Part of a small language model's weights: 9 layers.
Each number is 50 + 15 x the weight over its row's rms, rounded and kept within 0 to 99. Layers, rows and columns count from 0. The size before them is the row's rms in percent of the matrix's.

# layer 5 attention output (transposed), 128x128, rms 0.134, rows 4-14,36-46,68-78,100-110, columns 0-127
083:78 32 34 26 45 48 32 60 49 72 44 49 40 60 72 39 73 41 57 61 28 47 29 55 28 72 45 60 54 59 79 65 57 30 43 56 46 59 60 35 66 55 54 64 56 44 50 24 33 63 24 70 41 33 22 48 70 48 54 51 48 32 38 64 56 54 78 33 51 55 79 47 55 48 35 54 60 57 33 26 44 52 47 58 65 60 36 50 40 45 13 26 39 64 42 68 65 56 62 49 24 73 56 88 54 61 64 35 60 29 52 50 36 65 39 15 65 50 37 52 71 46 32 43 63 46 84 46
089:54 59 51 65 69 50 41 51 62 26 58 42 50 61 46 52 50 58 45 51 52 56 66 42 54 60 35 37 42 68 40 46 58 64 36 21 54 71 34 47 50 41 48 46 51 39 50 67 71 41 59 29 49 47 79 79 47 39 63 81 23 44 57 41 44 54 43 60 59 04 26 64 69 49 40 64 33 64 77 60 00 31 57 32 64 35 45 34 20 50 18 40 66 56 61 59 45 34 48 73 42 60 64 32 42 34 80 63 58 51 20 55 35 62 48 48 61 67 56 55 56 47 61 57 51 87 39 52
104:55 42 39 49 80 50 25 53 31 34 62 15 42 52 62 51 52 25 24 31 60 49 49 52 41 65 43 12 47 38 44 38 26 49 78 53 72 96 51 33 54 40 43 53 45 72 43 55 48 50 63 47 49 57 80 61 29 37 72 61 74 53 68 50 52 59 63 49 58 55 63 31 50 68 56 30 35 70 33 66 65 56 59 31 42 55 46 62 72 47 23 46 35 76 47 43 35 53 85 39 36 64 62 31 42 34 54 49 37 36 60 72 52 28 67 71 35 49 52 47 38 56 54 39 34 72 68 45
095:47 50 45 52 60 71 42 55 47 32 35 23 52 52 49 39 33 51 33 36 87 52 47 57 76 58 58 29 45 54 63 31 46 62 77 43 59 67 60 25 47 29 46 66 64 53 40 57 61 58 59 71 74 64 58 85 64 37 53 64 51 30 60 54 52 32 41 59 56 15 28 34 72 47 53 22 15 50 46 65 51 82 59 39 23 46 72 53 65 68 37 47 37 50 58 56 44 52 45 32 28 69 68 43 46 39 32 61 53 52 35 44 23 32 69 56 28 70 36 62 69 68 48 46 39 48 55 17
080:41 17 36 49 38 85 38 72 46 92 30 70 57 43 59 40 27 52 37 67 52 38 58 30 35 67 45 39 17 43 23 78 73 60 67 33 48 19 48 53 42 60 57 39 55 51 56 59 56 65 40 27 44 48 46 39 35 64 49 52 52 50 39 15 60 32 76 84 23 65 61 74 61 40 46 48 56 40 50 32 30 51 51 45 48 68 49 59 45 67 59 58 63 61 22 40 55 46 40 53 28 53 50 60 48 55 43 55 56 56 57 61 72 81 41 53 56 41 65 47 50 33 56 54 44 62 20 75
106:54 62 36 60 58 38 71 38 59 21 67 38 47 44 43 50 58 54 75 47 66 51 74 55 78 29 38 49 56 67 53 03 44 59 55 37 38 68 60 70 42 41 50 63 51 31 55 52 54 55 57 70 65 50 49 54 59 35 31 76 51 66 49 32 70 36 37 57 46 31 07 60 46 51 70 67 23 30 59 36 32 70 53 50 67 33 59 45 45 69 65 53 69 39 74 47 41 31 35 46 26 53 61 25 48 32 71 47 51 38 55 37 42 31 96 28 42 68 65 54 57 47 55 64 39 38 56 29
108:75 41 31 26 46 76 63 53 39 44 34 54 57 36 18 30 50 41 61 53 45 68 22 37 45 57 50 35 40 52 52 64 45 35 61 68 57 54 61 54 66 64 67 72 43 59 51 35 38 59 23 70 39 46 60 60 40 45 50 37 76 38 48 53 46 54 58 30 47 78 79 66 33 45 43 23 47 33 36 09 67 85 57 49 81 51 76 67 67 42 45 38 43 38 41 49 63 67 88 31 21 65 40 68 58 59 50 48 54 28 71 46 53 51 46 52 40 40 33 42 30 44 34 32 66 48 66 54
072:31 48 23 41 57 44 63 52 57 30 33 36 49 35 45 45 28 52 60 52 56 48 70 30 32 71 56 26 31 36 77 32 41 60 19 50 61 69 72 38 66 32 64 59 75 81 43 79 28 29 43 29 38 64 50 42 36 51 37 49 49 59 28 78 68 45 40 56 42 46 44 49 65 62 32 46 61 47 63 36 35 66 82 69 59 61 44 54 21 72 59 32 47 45 57 75 45 61 35 54 29 57 46 52 69 35 57 45 60 56 24 57 60 39 66 72 61 50 56 38 62 40 69 47 30 51 90 57
087:64 59 50 55 85 64 74 35 49 45 76 73 25 50 41 11 48 39 55 62 77 35 56 47 57 25 71 41 20 34 59 41 49 62 53 47 50 60 31 67 22 44 66 56 47 49 54 36 50 51 48 46 77 39 48 57 50 35 46 52 59 76 88 65 39 47 52 36 40 74 42 55 51 56 60 49 56 22 00 67 61 83 52 36 57 43 67 83 47 55 34 35 87 51 49 30 53 47 35 36 37 39 49 58 50 39 52 40 41 49 74 50 48 38 60 62 58 53 45 38 39 49 43 42 35 31 46 49
097:50 49 61 60 76 08 77 45 52 74 63 82 29 61 49 75 42 76 47 54 71 30 76 53 50 29 41 43 48 54 54 28 64 56 14 44 13 50 50 41 37 59 56 42 43 38 39 54 62 45 46 38 50 33 36 44 17 45 63 37 30 51 58 65 48 69 49 59 37 51 49 37 55 48 58 64 46 42 50 65 41 36 49 43 56 53 68 37 49 72 42 49 52 30 67 32 71 61 14 93 55 25 51 84 49 41 63 54 51 47 55 45 75 53 63 53 57 55 55 63 36 31 35 41 67 37 61 69
105:52 81 60 43 26 52 21 57 43 49 39 70 76 60 55 49 48 55 47 39 27 47 64 42 52 44 25 64 59 47 47 78 52 42 53 32 40 30 56 83 55 50 19 49 70 29 53 62 56 38 71 65 40 80 49 50 49 75 53 60 50 40 38 10 23 56 48 53 66 51 15 52 39 50 61 72 68 58 50 19 63 45 35 38 37 36 34 20 48 67 64 71 67 58 43 23 65 49 58 42 66 58 45 28 44 50 45 69 55 46 58 27 49 39 77 40 45 34 65 49 70 64 62 56 48 36 31 62
079:26 26 49 54 40 65 42 67 43 57 40 55 45 44 44 14 44 75 44 43 58 38 39 43 51 38 55 32 66 42 36 44 70 65 71 32 46 29 60 52 68 61 40 45 43 61 38 47 67 48 47 71 24 59 37 47 61 44 59 39 51 31 64 32 49 82 32 60 40 36 68 75 46 66 76 67 23 41 53 37 56 71 54 83 44 47 40 80 77 55 62 47 46 53 63 42 50 49 53 55 34 46 61 52 73 31 51 53 62 36 99 08 76 53 41 59 35 31 50 50 28 64 37 57 45 46 43 51
085:69 41 42 40 49 57 63 40 65 45 50 31 54 55 53 31 49 60 60 55 37 58 40 48 52 49 47 41 49 69 32 65 42 56 38 23 82 53 05 60 46 43 62 58 42 57 37 51 56 60 62 38 37 61 65 44 56 61 49 38 49 53 30 47 99 49 43 71 45 34 41 66 64 41 42 38 48 23 55 56 61 73 59 40 61 19 59 20 59 67 27 53 46 36 80 82 57 25 26 63 55 28 43 44 48 49 43 51 58 69 25 59 39 85 37 15 85 49 57 68 46 45 48 47 58 49 30 54
104:22 61 58 44 64 55 66 43 44 72 37 56 52 67 71 50 45 49 32 52 44 65 14 51 53 45 42 46 54 32 47 45 57 49 50 72 48 56 26 25 49 38 32 75 56 41 54 39 65 47 46 46 77 40 52 53 40 41 81 27 48 68 58 56 73 65 32 54 61 59 50 58 29 85 56 21 42 66 63 48 27 51 64 68 38 44 40 47 31 62 46 72 40 53 57 57 28 55 74 54 74 64 28 32 40 77 46 54 27 47 37 61 38 45 34 24 75 93 54 47 56 59 59 16 44 51 56 25
089:57 74 40 34 52 40 59 52 25 52 29 58 34 38 66 36 36 26 38 41 57 69 25 31 51 68 69 46 45 32 61 62 46 48 48 51 73 96 30 35 49 34 57 66 56 70 50 60 84 39 52 38 49 66 46 41 41 56 41 67 66 71 36 47 71 29 46 47 32 19 48 52 52 28 45 34 48 69 47 89 70 59 36 53 40 24 43 62 51 71 31 62 52 49 53 56 49 54 39 52 43 75 46 58 37 41 23 72 40 61 45 81 44 39 30 47 52 56 34 56 87 55 66 50 51 42 32 70
123:54 62 72 49 21 38 36 71 41 39 79 38 49 42 49 77 77 48 51 50 49 64 85 26 55 36 36 50 45 64 45 35 56 63 47 36 56 38 65 43 41 40 66 52 57 42 38 48 39 42 66 60 55 52 59 51 69 59 48 56 77 33 28 25 38 30 68 52 83 24 32 83 41 59 41 68 59 41 63 46 56 64 46 42 60 72 49 41 59 47 34 53 49 57 38 48 64 30 42 39 20 37 44 38 92 75 62 49 43 50 73 54 68 77 44 36 50 55 26 38 21 58 45 56 25 38 31 37
097:38 32 18 27 51 47 72 33 85 29 34 45 51 66 81 58 67 29 61 43 70 30 49 41 41 60 36 65 38 47 45 14 74 54 61 55 39 58 72 64 52 38 52 23 66 39 48 49 34 26 30 64 61 78 51 49 43 40 63 58 43 57 61 47 61 48 49 42 33 55 36 63 53 68 77 59 39 58 44 33 17 52 75 67 62 67 55 56 27 54 54 26 30 47 68 64 63 52 29 62 64 60 53 67 45 54 42 39 43 50 35 41 53 56 42 38 52 35 56 70 47 16 38 52 80 81 56 51
063:12 55 70 58 57 59 35 50 43 64 49 40 55 55 68 59 67 43 37 56 48 56 45 52 56 43 59 23 39 17 34 45 71 50 60 38 51 38 69 72 52 52 56 35 51 31 51 37 67 33 54 49 63 14 29 45 38 58 18 51 70 70 57 59 22 46 60 16 47 59 69 53 31 39 66 66 56 84 27 26 65 52 48 43 51 65 64 36 76 32 52 49 52 47 54 35 52 63 47 46 58 60 74 70 65 20 43 54 60 55 74 51 61 34 63 63 24 21 45 37 64 65 33 61 49 81 44 47
103:43 42 48 50 43 64 62 46 38 42 40 44 41 68 56 40 57 61 24 64 67 40 73 65 42 36 58 57 45 32 79 44 59 55 60 78 44 41 66 56 49 67 39 47 76 49 36 14 35 57 42 48 78 37 12 42 48 78 57 29 34 65 60 76 42 22 64 08 64 66 47 41 51 69 34 35 64 40 47 58 37 38 46 74 44 64 59 33 27 41 78 29 10 28 34 67 33 50 51 54 59 60 57 53 66 72 50 29 30 48 56 56 47 49 45 56 42 59 58 57 64 66 63 43 52 63 63 39
093:63 35 55 39 45 55 82 34 47 63 30 30 48 64 61 39 42 37 41 61 58 51 33 63 39 44 60 56 35 35 74 50 71 45 64 49 40 57 32 72 55 32 40 61 04 70 47 20 61 43 44 69 36 46 24 62 48 63 55 27 35 69 73 76 62 80 61 27 26 70 62 69 52 62 68 52 27 52 46 44 48 61 46 42 49 64 50 45 49 52 51 51 23 34 64 58 50 52 65 67 57 45 29 73 62 47 70 53 44 36 64 53 69 47 32 28 58 13 38 54 34 34 34 21 64 46 68 63
113:57 59 48 44 52 64 37 27 33 27 24 77 56 54 59 36 31 63 24 62 69 33 56 59 41 31 61 73 80 61 69 84 49 54 47 23 64 63 68 47 36 38 58 39 32 36 48 52 60 59 37 54 70 21 64 53 30 45 55 46 68 62 58 70 47 43 38 34 25 42 53 29 60 47 56 39 25 41 60 61 63 40 49 38 47 46 55 53 27 59 45 35 59 42 52 42 61 78 64 42 17 77 67 42 57 52 62 58 58 26 43 33 48 46 38 88 54 38 45 62 32 46 67 39 69 44 75 83
132:30 36 34 35 33 61 68 68 81 57 20 40 53 73 82 37 62 55 46 31 38 28 31 43 49 70 59 49 44 51 30 43 58 65 53 68 60 40 33 45 49 60 38 46 75 52 44 61 53 42 78 53 57 67 41 71 46 42 64 59 37 40 63 35 73 57 60 44 31 54 56 52 47 78 67 36 28 73 51 29 32 53 50 58 48 59 46 60 51 44 52 53 37 52 57 14 58 60 27 64 65 33 62 42 36 53 55 37 46 46 24 37 32 71 33 44 38 44 45 42 67 35 45 52 96 85 41 17
078:56 52 70 52 20 60 65 56 47 22 39 43 39 16 73 49 44 47 75 40 45 66 42 37 66 44 51 60 53 59 53 84 44 40 49 59 60 39 66 33 57 48 66 47 45 64 69 36 46 65 68 55 30 48 46 43 64 84 56 44 33 30 40 34 56 48 39 68 52 57 24 53 55 49 47 41 62 52 39 76 71 52 59 49 53 49 50 45 78 58 23 58 75 43 62 50 69 33 45 50 37 37 28 60 52 73 33 46 54 73 45 48 34 67 41 38 28 68 43 45 91 47 51 29 59 00 27 26
113:38 46 46 59 89 60 45 37 69 59 45 63 48 50 59 60 54 70 44 39 56 47 56 44 46 71 60 35 55 33 56 24 58 53 56 21 70 56 06 58 27 36 19 55 50 61 40 53 65 51 51 43 49 46 51 34 59 64 55 81 44 71 65 48 81 47 56 78 63 24 40 56 69 78 59 28 23 60 52 60 30 33 49 55 43 54 73 29 41 58 46 52 39 69 70 64 39 26 33 56 47 21 56 43 46 45 38 47 48 52 16 74 53 52 28 41 71 46 44 64 74 39 62 57 22 57 32 44
105:25 58 63 52 68 42 74 57 71 42 79 38 42 54 55 38 41 37 74 41 21 45 21 58 67 61 41 41 50 59 17 59 67 52 58 78 66 65 33 32 18 31 42 47 65 58 44 77 59 62 73 32 54 55 68 67 52 48 62 53 78 39 65 32 59 54 49 78 55 52 70 55 50 46 47 40 42 57 54 66 47 77 41 29 22 54 47 79 55 35 47 60 63 62 46 19 42 48 52 61 61 31 59 48 34 58 31 62 52 35 26 67 20 42 60 50 39 67 45 44 34 37 21 49 47 46 35 28
097:37 49 68 60 71 53 62 26 46 35 59 37 26 55 40 50 58 71 76 37 67 28 42 71 46 55 75 30 52 38 59 07 68 62 46 54 58 46 40 27 21 29 49 50 43 55 23 55 68 46 61 43 62 48 48 60 33 53 42 59 42 54 77 86 44 35 46 56 55 52 51 46 60 54 48 53 21 27 41 64 71 79 63 39 40 54 72 67 35 63 53 34 29 65 72 54 64 58 36 69 44 51 48 68 33 39 60 58 62 56 42 54 39 29 36 69 29 83 34 44 53 45 67 22 41 23 53 36
111:65 35 39 47 61 77 53 36 57 75 36 34 40 41 30 65 60 57 56 44 43 36 23 52 44 43 64 39 43 46 52 57 39 45 30 51 74 33 55 56 55 45 55 36 41 45 45 33 48 59 17 37 24 40 66 38 31 50 65 57 51 59 54 78 85 47 44 34 37 50 64 37 66 52 51 53 26 35 51 39 64 71 81 63 55 59 42 59 39 67 49 35 35 50 69 65 49 45 62 55 38 39 41 92 41 57 54 33 37 73 51 55 94 72 19 39 68 20 24 59 30 40 58 42 67 46 48 80
097:56 67 71 79 69 29 50 39 51 26 60 48 46 56 25 37 63 61 44 58 64 58 79 51 35 46 54 31 20 57 65 26 43 53 43 11 27 65 80 55 51 53 36 56 61 24 70 55 63 55 53 65 64 39 70 60 54 32 56 55 38 58 60 83 38 24 42 42 56 26 14 57 44 62 48 67 32 38 51 29 29 48 34 53 58 67 61 41 47 61 32 57 61 34 57 78 62 41 51 57 58 75 63 54 52 30 57 70 77 42 63 44 27 35 60 41 25 41 60 48 42 58 57 56 20 49 57 40
104:62 73 55 27 30 66 68 69 37 43 51 28 57 42 42 30 45 29 49 56 24 56 08 36 59 48 50 54 49 39 46 87 52 30 23 68 67 42 69 41 61 53 64 41 54 37 55 46 44 41 38 55 43 58 79 71 38 64 50 40 66 37 37 44 51 49 41 25 59 60 48 64 53 27 57 27 62 58 51 67 76 51 82 21 58 52 38 66 81 66 57 59 49 47 57 51 60 52 89 36 45 55 35 49 20 51 29 59 55 53 58 39 29 49 48 46 35 42 35 35 39 64 51 40 89 42 68 61
136:57 67 60 42 08 43 62 87 46 41 60 24 39 39 55 49 51 44 64 51 23 63 24 37 63 44 36 52 49 72 38 82 72 45 16 44 62 35 55 29 43 49 82 51 45 53 48 65 44 50 62 48 20 71 63 68 67 56 43 47 51 17 24 26 54 54 52 67 61 34 44 68 53 47 42 39 76 55 57 73 57 59 50 33 56 68 34 79 55 62 64 62 59 41 50 29 70 39 41 43 39 32 36 49 44 54 55 65 63 65 44 57 23 66 46 36 25 73 35 31 49 49 40 52 66 53 42 39
119:47 83 44 73 45 36 49 74 54 45 76 40 12 41 88 63 58 44 51 63 42 50 57 38 55 21 55 45 59 61 65 36 78 44 34 29 43 49 41 31 20 64 73 39 36 58 65 66 45 34 60 75 52 33 29 72 49 70 44 57 45 48 40 47 52 59 35 49 68 65 43 42 49 70 61 39 35 53 58 74 47 58 22 40 63 50 40 56 68 71 40 88 40 49 60 36 49 19 34 40 23 33 57 44 61 63 65 62 16 44 62 51 65 67 38 36 69 53 49 42 46 45 45 50 45 54 25 52
115:66 37 59 54 23 12 42 68 40 73 45 33 59 44 55 56 77 72 55 47 65 50 68 43 54 56 32 44 26 62 40 66 68 54 47 34 30 55 55 40 43 67 80 63 43 41 38 48 49 52 60 67 32 63 45 50 53 58 39 45 58 35 60 50 44 33 68 60 39 48 17 56 39 48 32 59 25 39 46 64 57 54 39 58 56 74 38 56 74 63 29 65 67 38 37 47 64 23 26 32 35 40 42 90 62 56 55 52 59 88 80 53 24 52 66 37 35 42 42 37 42 58 44 65 58 19 23 59
103:40 47 61 27 66 48 34 37 65 53 40 59 59 31 60 58 63 66 35 45 63 70 26 56 21 63 50 40 59 25 60 25 52 28 51 30 53 63 68 67 61 34 28 71 70 61 40 50 39 35 35 47 49 43 23 45 40 56 27 43 34 87 42 51 45 62 63 59 49 07 33 61 45 68 28 76 62 67 38 56 51 37 62 43 57 49 69 48 65 52 57 36 55 67 46 68 62 61 37 64 16 60 52 62 68 26 74 89 58 31 47 58 44 32 62 40 49 43 65 49 55 47 63 20 37 46 57 68
135:62 38 51 47 55 35 64 37 51 26 54 23 54 38 68 46 62 42 75 57 31 63 26 67 50 33 27 33 45 58 58 54 60 57 79 62 81 93 53 49 50 55 61 56 63 50 63 53 36 51 58 43 27 61 39 61 43 38 34 67 70 32 24 57 95 27 56 51 36 44 62 63 42 38 59 60 34 48 62 50 84 13 72 53 38 42 73 47 64 49 50 63 55 33 63 56 54 34 25 43 39 37 52 40 68 51 43 63 76 73 49 49 44 44 71 39 42 32 56 61 24 38 33 65 36 46 36 47
079:42 56 50 45 28 51 44 60 41 57 50 72 39 30 48 55 37 54 37 51 55 62 71 27 49 70 54 66 70 61 47 57 79 50 57 57 39 37 50 48 51 35 42 62 29 66 63 41 51 42 77 56 60 22 42 44 75 45 20 00 66 53 41 54 16 70 52 54 47 61 68 69 49 28 48 32 60 50 32 58 57 72 41 53 72 70 25 64 32 40 58 60 63 54 34 34 38 56 74 33 64 69 38 52 38 60 44 33 35 44 47 62 59 48 42 23 27 50 32 45 67 95 69 53 36 49 26 40
105:67 43 63 47 19 51 78 64 47 67 37 29 33 56 57 37 68 51 68 57 79 37 49 77 56 37 41 54 56 52 62 46 76 61 59 48 49 55 61 18 43 38 69 61 63 47 53 50 41 41 28 63 48 63 24 50 37 38 58 55 33 37 21 50 74 35 85 47 65 41 50 60 42 69 42 52 55 73 62 78 77 36 73 61 52 59 74 72 43 14 42 58 44 33 39 59 61 54 19 47 38 66 39 34 60 76 57 39 40 47 28 42 34 53 57 51 30 68 35 47 28 46 44 29 60 61 25 48
094:53 72 40 54 42 51 68 73 54 73 39 53 59 81 82 60 22 40 64 31 24 46 41 52 50 30 57 58 72 37 56 63 48 50 34 34 33 38 43 41 56 58 61 38 45 49 34 44 57 38 62 54 56 45 46 48 61 44 55 46 42 52 60 62 77 60 20 66 45 17 33 51 56 41 61 53 47 38 50 41 68 51 50 59 53 70 10 48 28 60 81 25 49 24 78 24 57 58 62 60 39 69 58 53 56 58 39 67 59 56 42 55 72 70 16 26 28 51 17 33 54 64 54 77 43 45 60 66
096:58 52 41 58 85 51 62 60 52 58 62 46 60 60 34 49 44 54 60 36 48 52 62 56 57 57 61 62 64 62 25 48 54 35 36 32 26 26 53 65 44 54 67 48 42 39 55 46 47 52 42 44 42 46 55 49 63 44 78 36 45 47 74 59 10 49 43 30 81 69 14 16 64 72 48 28 52 23 48 60 45 66 42 56 49 86 46 69 52 53 20 43 61 60 37 55 44 45 80 44 61 48 52 87 53 39 60 35 33 56 42 44 38 34 31 28 38 85 38 37 65 62 70 31 58 47 69 28
102:73 52 47 39 29 62 24 32 60 54 63 45 58 59 51 30 61 45 23 63 89 70 49 23 44 60 51 58 36 66 54 68 50 43 68 45 57 29 27 82 46 50 62 42 48 41 42 55 34 26 47 66 79 47 48 65 44 74 77 64 51 53 59 46 20 25 53 37 41 77 38 50 53 55 21 46 38 41 36 69 53 78 56 30 65 54 56 54 69 59 63 62 25 66 51 49 30 62 53 37 55 16 56 53 60 78 34 30 52 47 34 43 47 70 50 53 42 16 50 24 52 48 54 58 48 27 40 49
085:41 43 53 41 71 65 60 53 37 37 49 43 50 56 47 56 55 52 49 44 38 35 22 53 65 50 59 30 20 62 41 31 45 56 42 43 68 46 80 28 45 60 59 25 29 36 42 69 47 38 26 64 36 60 52 39 57 56 48 84 38 32 63 58 57 46 44 61 73 48 30 45 55 59 63 54 36 56 44 59 33 28 75 33 57 58 50 38 64 64 25 58 37 54 80 76 77 52 48 44 43 62 68 72 11 11 60 64 58 77 63 38 57 43 64 68 42 41 29 71 69 46 24 71 74 54 34 51
096:57 50 71 76 27 37 87 84 38 62 56 37 54 73 66 34 67 29 57 41 65 33 43 38 51 44 62 66 56 52 51 45 56 48 39 60 46 26 50 58 52 60 58 39 35 57 62 46 52 75 66 50 44 27 36 80 51 34 69 64 28 45 45 51 35 72 55 75 54 30 62 22 47 64 44 57 50 47 31 71 71 62 81 16 40 55 36 65 59 39 55 44 78 56 37 21 58 62 51 49 67 40 51 50 34 32 52 55 51 40 35 54 45 43 63 43 14 86 32 33 48 33 46 33 57 31 47 36
111:25 50 43 68 29 54 73 78 49 45 39 39 74 59 50 43 61 39 45 57 65 08 58 51 56 39 80 60 64 60 68 48 35 46 44 70 32 35 50 64 60 65 40 70 38 48 53 44 59 60 69 23 60 54 16 75 16 37 60 41 59 31 65 56 64 39 70 40 37 79 58 46 55 41 64 44 73 42 44 67 40 64 50 50 35 24 50 63 40 51 60 37 44 42 17 19 48 59 26 68 55 62 44 47 47 65 31 36 46 54 44 59 62 48 42 56 21 60 59 35 39 51 76 14 52 70 48 52
097:28 32 47 47 43 40 54 60 45 57 19 13 57 56 87 34 36 43 71 49 45 39 48 49 70 71 53 66 51 47 63 45 42 26 88 74 70 65 35 39 73 46 56 62 74 65 62 68 52 58 39 58 48 33 23 66 47 24 75 45 56 52 37 66 59 68 50 45 40 69 63 48 49 47 32 60 63 65 33 56 71 32 53 45 55 72 31 56 46 43 40 35 70 59 33 51 37 51 47 29 59 43 46 70 66 53 49 24 35 62 26 52 41 35 46 42 22 74 44 52 63 65 73 48 35 51 23 27
088:46 25 48 34 56 77 62 52 67 20 49 62 68 48 64 37 81 68 54 41 56 54 46 54 52 47 43 37 47 48 44 55 59 50 65 70 78 49 67 55 46 67 50 76 54 57 37 31 36 58 43 41 52 51 34 63 48 39 59 58 36 51 52 51 54 54 76 45 43 21 58 51 38 77 42 36 39 49 44 50 33 19 47 25 70 43 77 59 52 15 30 51 08 53 45 63 57 33 30 63 42 48 57 64 64 52 57 54 58 50 20 59 27 39 74 49 35 09 71 29 22 40 82 48 53 64 60 44
# layer 5 attention value, 32x128, rms 0.114, rows 5-15, columns 0-127
095:56 58 56 24 61 60 37 44 47 50 50 50 61 77 40 72 55 41 59 48 25 34 66 56 68 60 27 62 70 73 40 35 25 37 65 68 34 50 50 49 51 67 44 61 27 59 34 40 20 42 51 61 19 49 82 43 53 42 81 56 68 55 75 54 21 39 55 44 55 38 51 31 31 71 74 60 63 28 35 49 71 58 36 43 50 58 54 59 48 67 70 63 46 55 52 49 45 42 39 53 45 57 55 42 52 43 42 56 68 60 39 66 69 28 29 37 69 67 57 35 76 56 28 63 29 46 03 25
100:61 41 60 42 56 61 66 67 34 52 60 55 40 60 71 61 84 49 63 67 54 05 57 55 62 46 70 46 33 46 70 59 78 59 59 61 39 36 55 53 20 61 71 65 39 38 64 40 56 63 53 55 53 64 35 30 46 34 79 58 24 46 52 30 24 58 56 57 48 56 47 75 42 62 26 21 40 15 54 57 46 52 74 50 50 47 69 49 58 31 50 62 33 71 39 64 43 66 38 32 51 31 35 39 37 63 23 52 58 58 39 59 32 28 80 83 34 46 43 40 48 30 62 70 49 53 32 54
089:71 56 38 53 68 35 44 52 75 63 65 50 28 58 75 73 67 50 46 84 34 65 44 43 72 67 67 51 40 22 54 43 57 26 53 53 47 48 67 58 46 57 73 40 36 46 44 27 43 38 50 45 43 65 61 48 43 30 43 52 48 80 36 71 67 67 48 54 33 47 62 71 29 54 67 50 52 36 35 58 61 58 42 63 67 42 38 61 57 66 58 35 48 47 52 23 26 32 70 48 52 60 24 52 33 57 55 37 40 59 39 57 65 30 47 09 34 10 60 47 54 49 29 89 59 32 66 78
101:53 38 62 38 61 38 67 37 55 32 51 44 25 74 61 07 60 35 51 49 56 57 51 58 90 52 57 56 62 22 56 44 33 39 31 47 21 47 38 51 35 47 59 42 57 79 28 48 27 35 60 71 30 51 40 64 52 57 87 44 53 46 84 86 53 69 43 21 68 44 32 27 49 76 51 53 35 57 46 31 44 43 39 57 45 70 60 65 42 72 52 29 39 62 50 48 52 56 73 64 41 63 53 68 53 66 69 39 42 56 51 39 38 42 45 34 44 41 67 51 75 28 64 30 56 44 64 42
094:50 44 38 46 37 42 46 52 41 70 47 35 46 69 75 27 44 56 53 38 84 61 47 13 57 66 50 42 47 49 53 46 50 69 40 53 51 54 68 56 28 52 24 38 57 75 47 49 57 54 49 51 42 34 55 44 44 31 60 50 80 57 54 60 63 35 52 64 55 49 51 66 60 50 17 39 61 91 43 82 49 58 80 27 76 65 16 71 50 50 33 82 46 77 53 17 46 39 62 41 65 58 15 46 43 51 39 62 62 64 43 44 35 67 16 54 44 53 21 51 64 46 57 43 63 49 43 54
095:36 47 53 60 66 62 61 65 35 68 99 36 43 51 71 42 56 48 47 48 46 36 42 31 63 55 67 55 53 33 51 37 35 41 39 65 41 54 32 69 13 11 65 31 34 53 55 51 61 64 45 25 64 39 51 56 68 68 30 54 68 58 48 42 59 50 40 68 45 60 42 45 73 33 53 68 45 27 59 55 40 48 68 60 20 29 46 40 54 64 59 74 45 68 67 45 59 49 38 82 33 51 69 81 45 30 52 51 66 51 52 43 44 51 14 27 33 21 53 43 69 50 27 27 44 48 65 55
101:61 63 71 55 65 58 57 62 53 12 27 54 65 74 46 63 65 39 55 34 42 45 49 40 56 28 41 36 75 30 25 54 38 67 42 76 59 43 31 45 21 61 53 59 20 47 29 30 52 72 45 41 45 39 50 63 51 46 55 66 42 56 77 33 64 47 62 63 51 57 48 56 59 57 50 70 35 64 68 59 55 39 45 40 68 51 60 51 42 34 44 31 33 35 44 23 71 48 26 66 31 44 43 42 60 70 50 83 43 62 60 69 28 40 66 54 12 77 43 65 49 23 29 58 54 60 82 58
101:63 56 65 64 47 42 60 54 30 27 66 72 76 54 43 34 60 40 20 36 40 42 55 74 62 77 57 61 45 47 53 42 35 38 29 68 22 39 52 52 52 58 42 27 53 45 56 58 43 55 51 47 49 43 38 35 41 37 51 54 22 36 83 31 54 35 41 48 37 49 47 71 48 65 61 59 24 55 66 81 55 52 40 42 81 33 40 47 59 59 45 53 36 64 31 68 37 24 53 60 65 53 39 25 80 59 39 48 23 69 67 22 59 74 41 34 49 32 45 57 53 65 51 49 97 58 49 79
107:59 65 89 52 67 27 43 63 50 52 49 54 72 66 55 25 50 43 43 50 49 49 63 33 71 48 81 52 47 55 47 46 28 90 72 43 68 67 43 43 75 49 79 56 44 34 37 56 33 64 44 77 32 39 06 46 80 41 59 50 66 51 69 46 55 53 68 58 62 48 53 75 60 46 29 51 39 38 28 51 49 40 28 49 54 53 52 44 40 30 49 37 80 48 31 26 28 40 45 55 36 36 42 43 61 67 50 63 50 71 60 39 39 60 72 30 59 28 29 47 28 70 34 62 66 61 44 51
106:62 12 27 42 51 58 53 42 67 33 51 47 50 50 74 79 55 57 31 53 82 65 53 41 16 92 39 32 57 72 36 37 26 42 31 59 91 52 36 50 27 49 54 47 44 44 34 63 27 66 45 33 21 45 34 71 58 47 57 46 44 51 29 34 62 53 58 58 48 51 48 61 54 52 27 41 63 38 21 71 56 51 53 47 77 67 59 67 62 41 60 37 51 69 62 69 29 46 36 50 72 34 68 51 74 48 58 61 34 33 42 45 49 35 36 53 64 37 44 39 55 66 52 62 52 51 21 36
108:53 42 99 52 57 34 46 22 28 45 63 47 45 29 33 59 48 50 40 53 59 50 59 74 31 58 22 42 50 67 67 45 29 39 23 59 62 42 54 55 29 37 24 53 58 31 41 70 06 51 53 58 60 58 70 43 37 60 45 55 82 42 51 51 40 45 49 17 65 47 27 46 35 53 43 76 52 63 43 74 70 62 61 36 45 32 52 63 78 66 49 74 57 48 32 36 29 66 48 43 59 43 44 77 51 61 78 44 57 50 43 53 57 51 62 84 51 59 43 40 46 23 33 45 51 52 45 34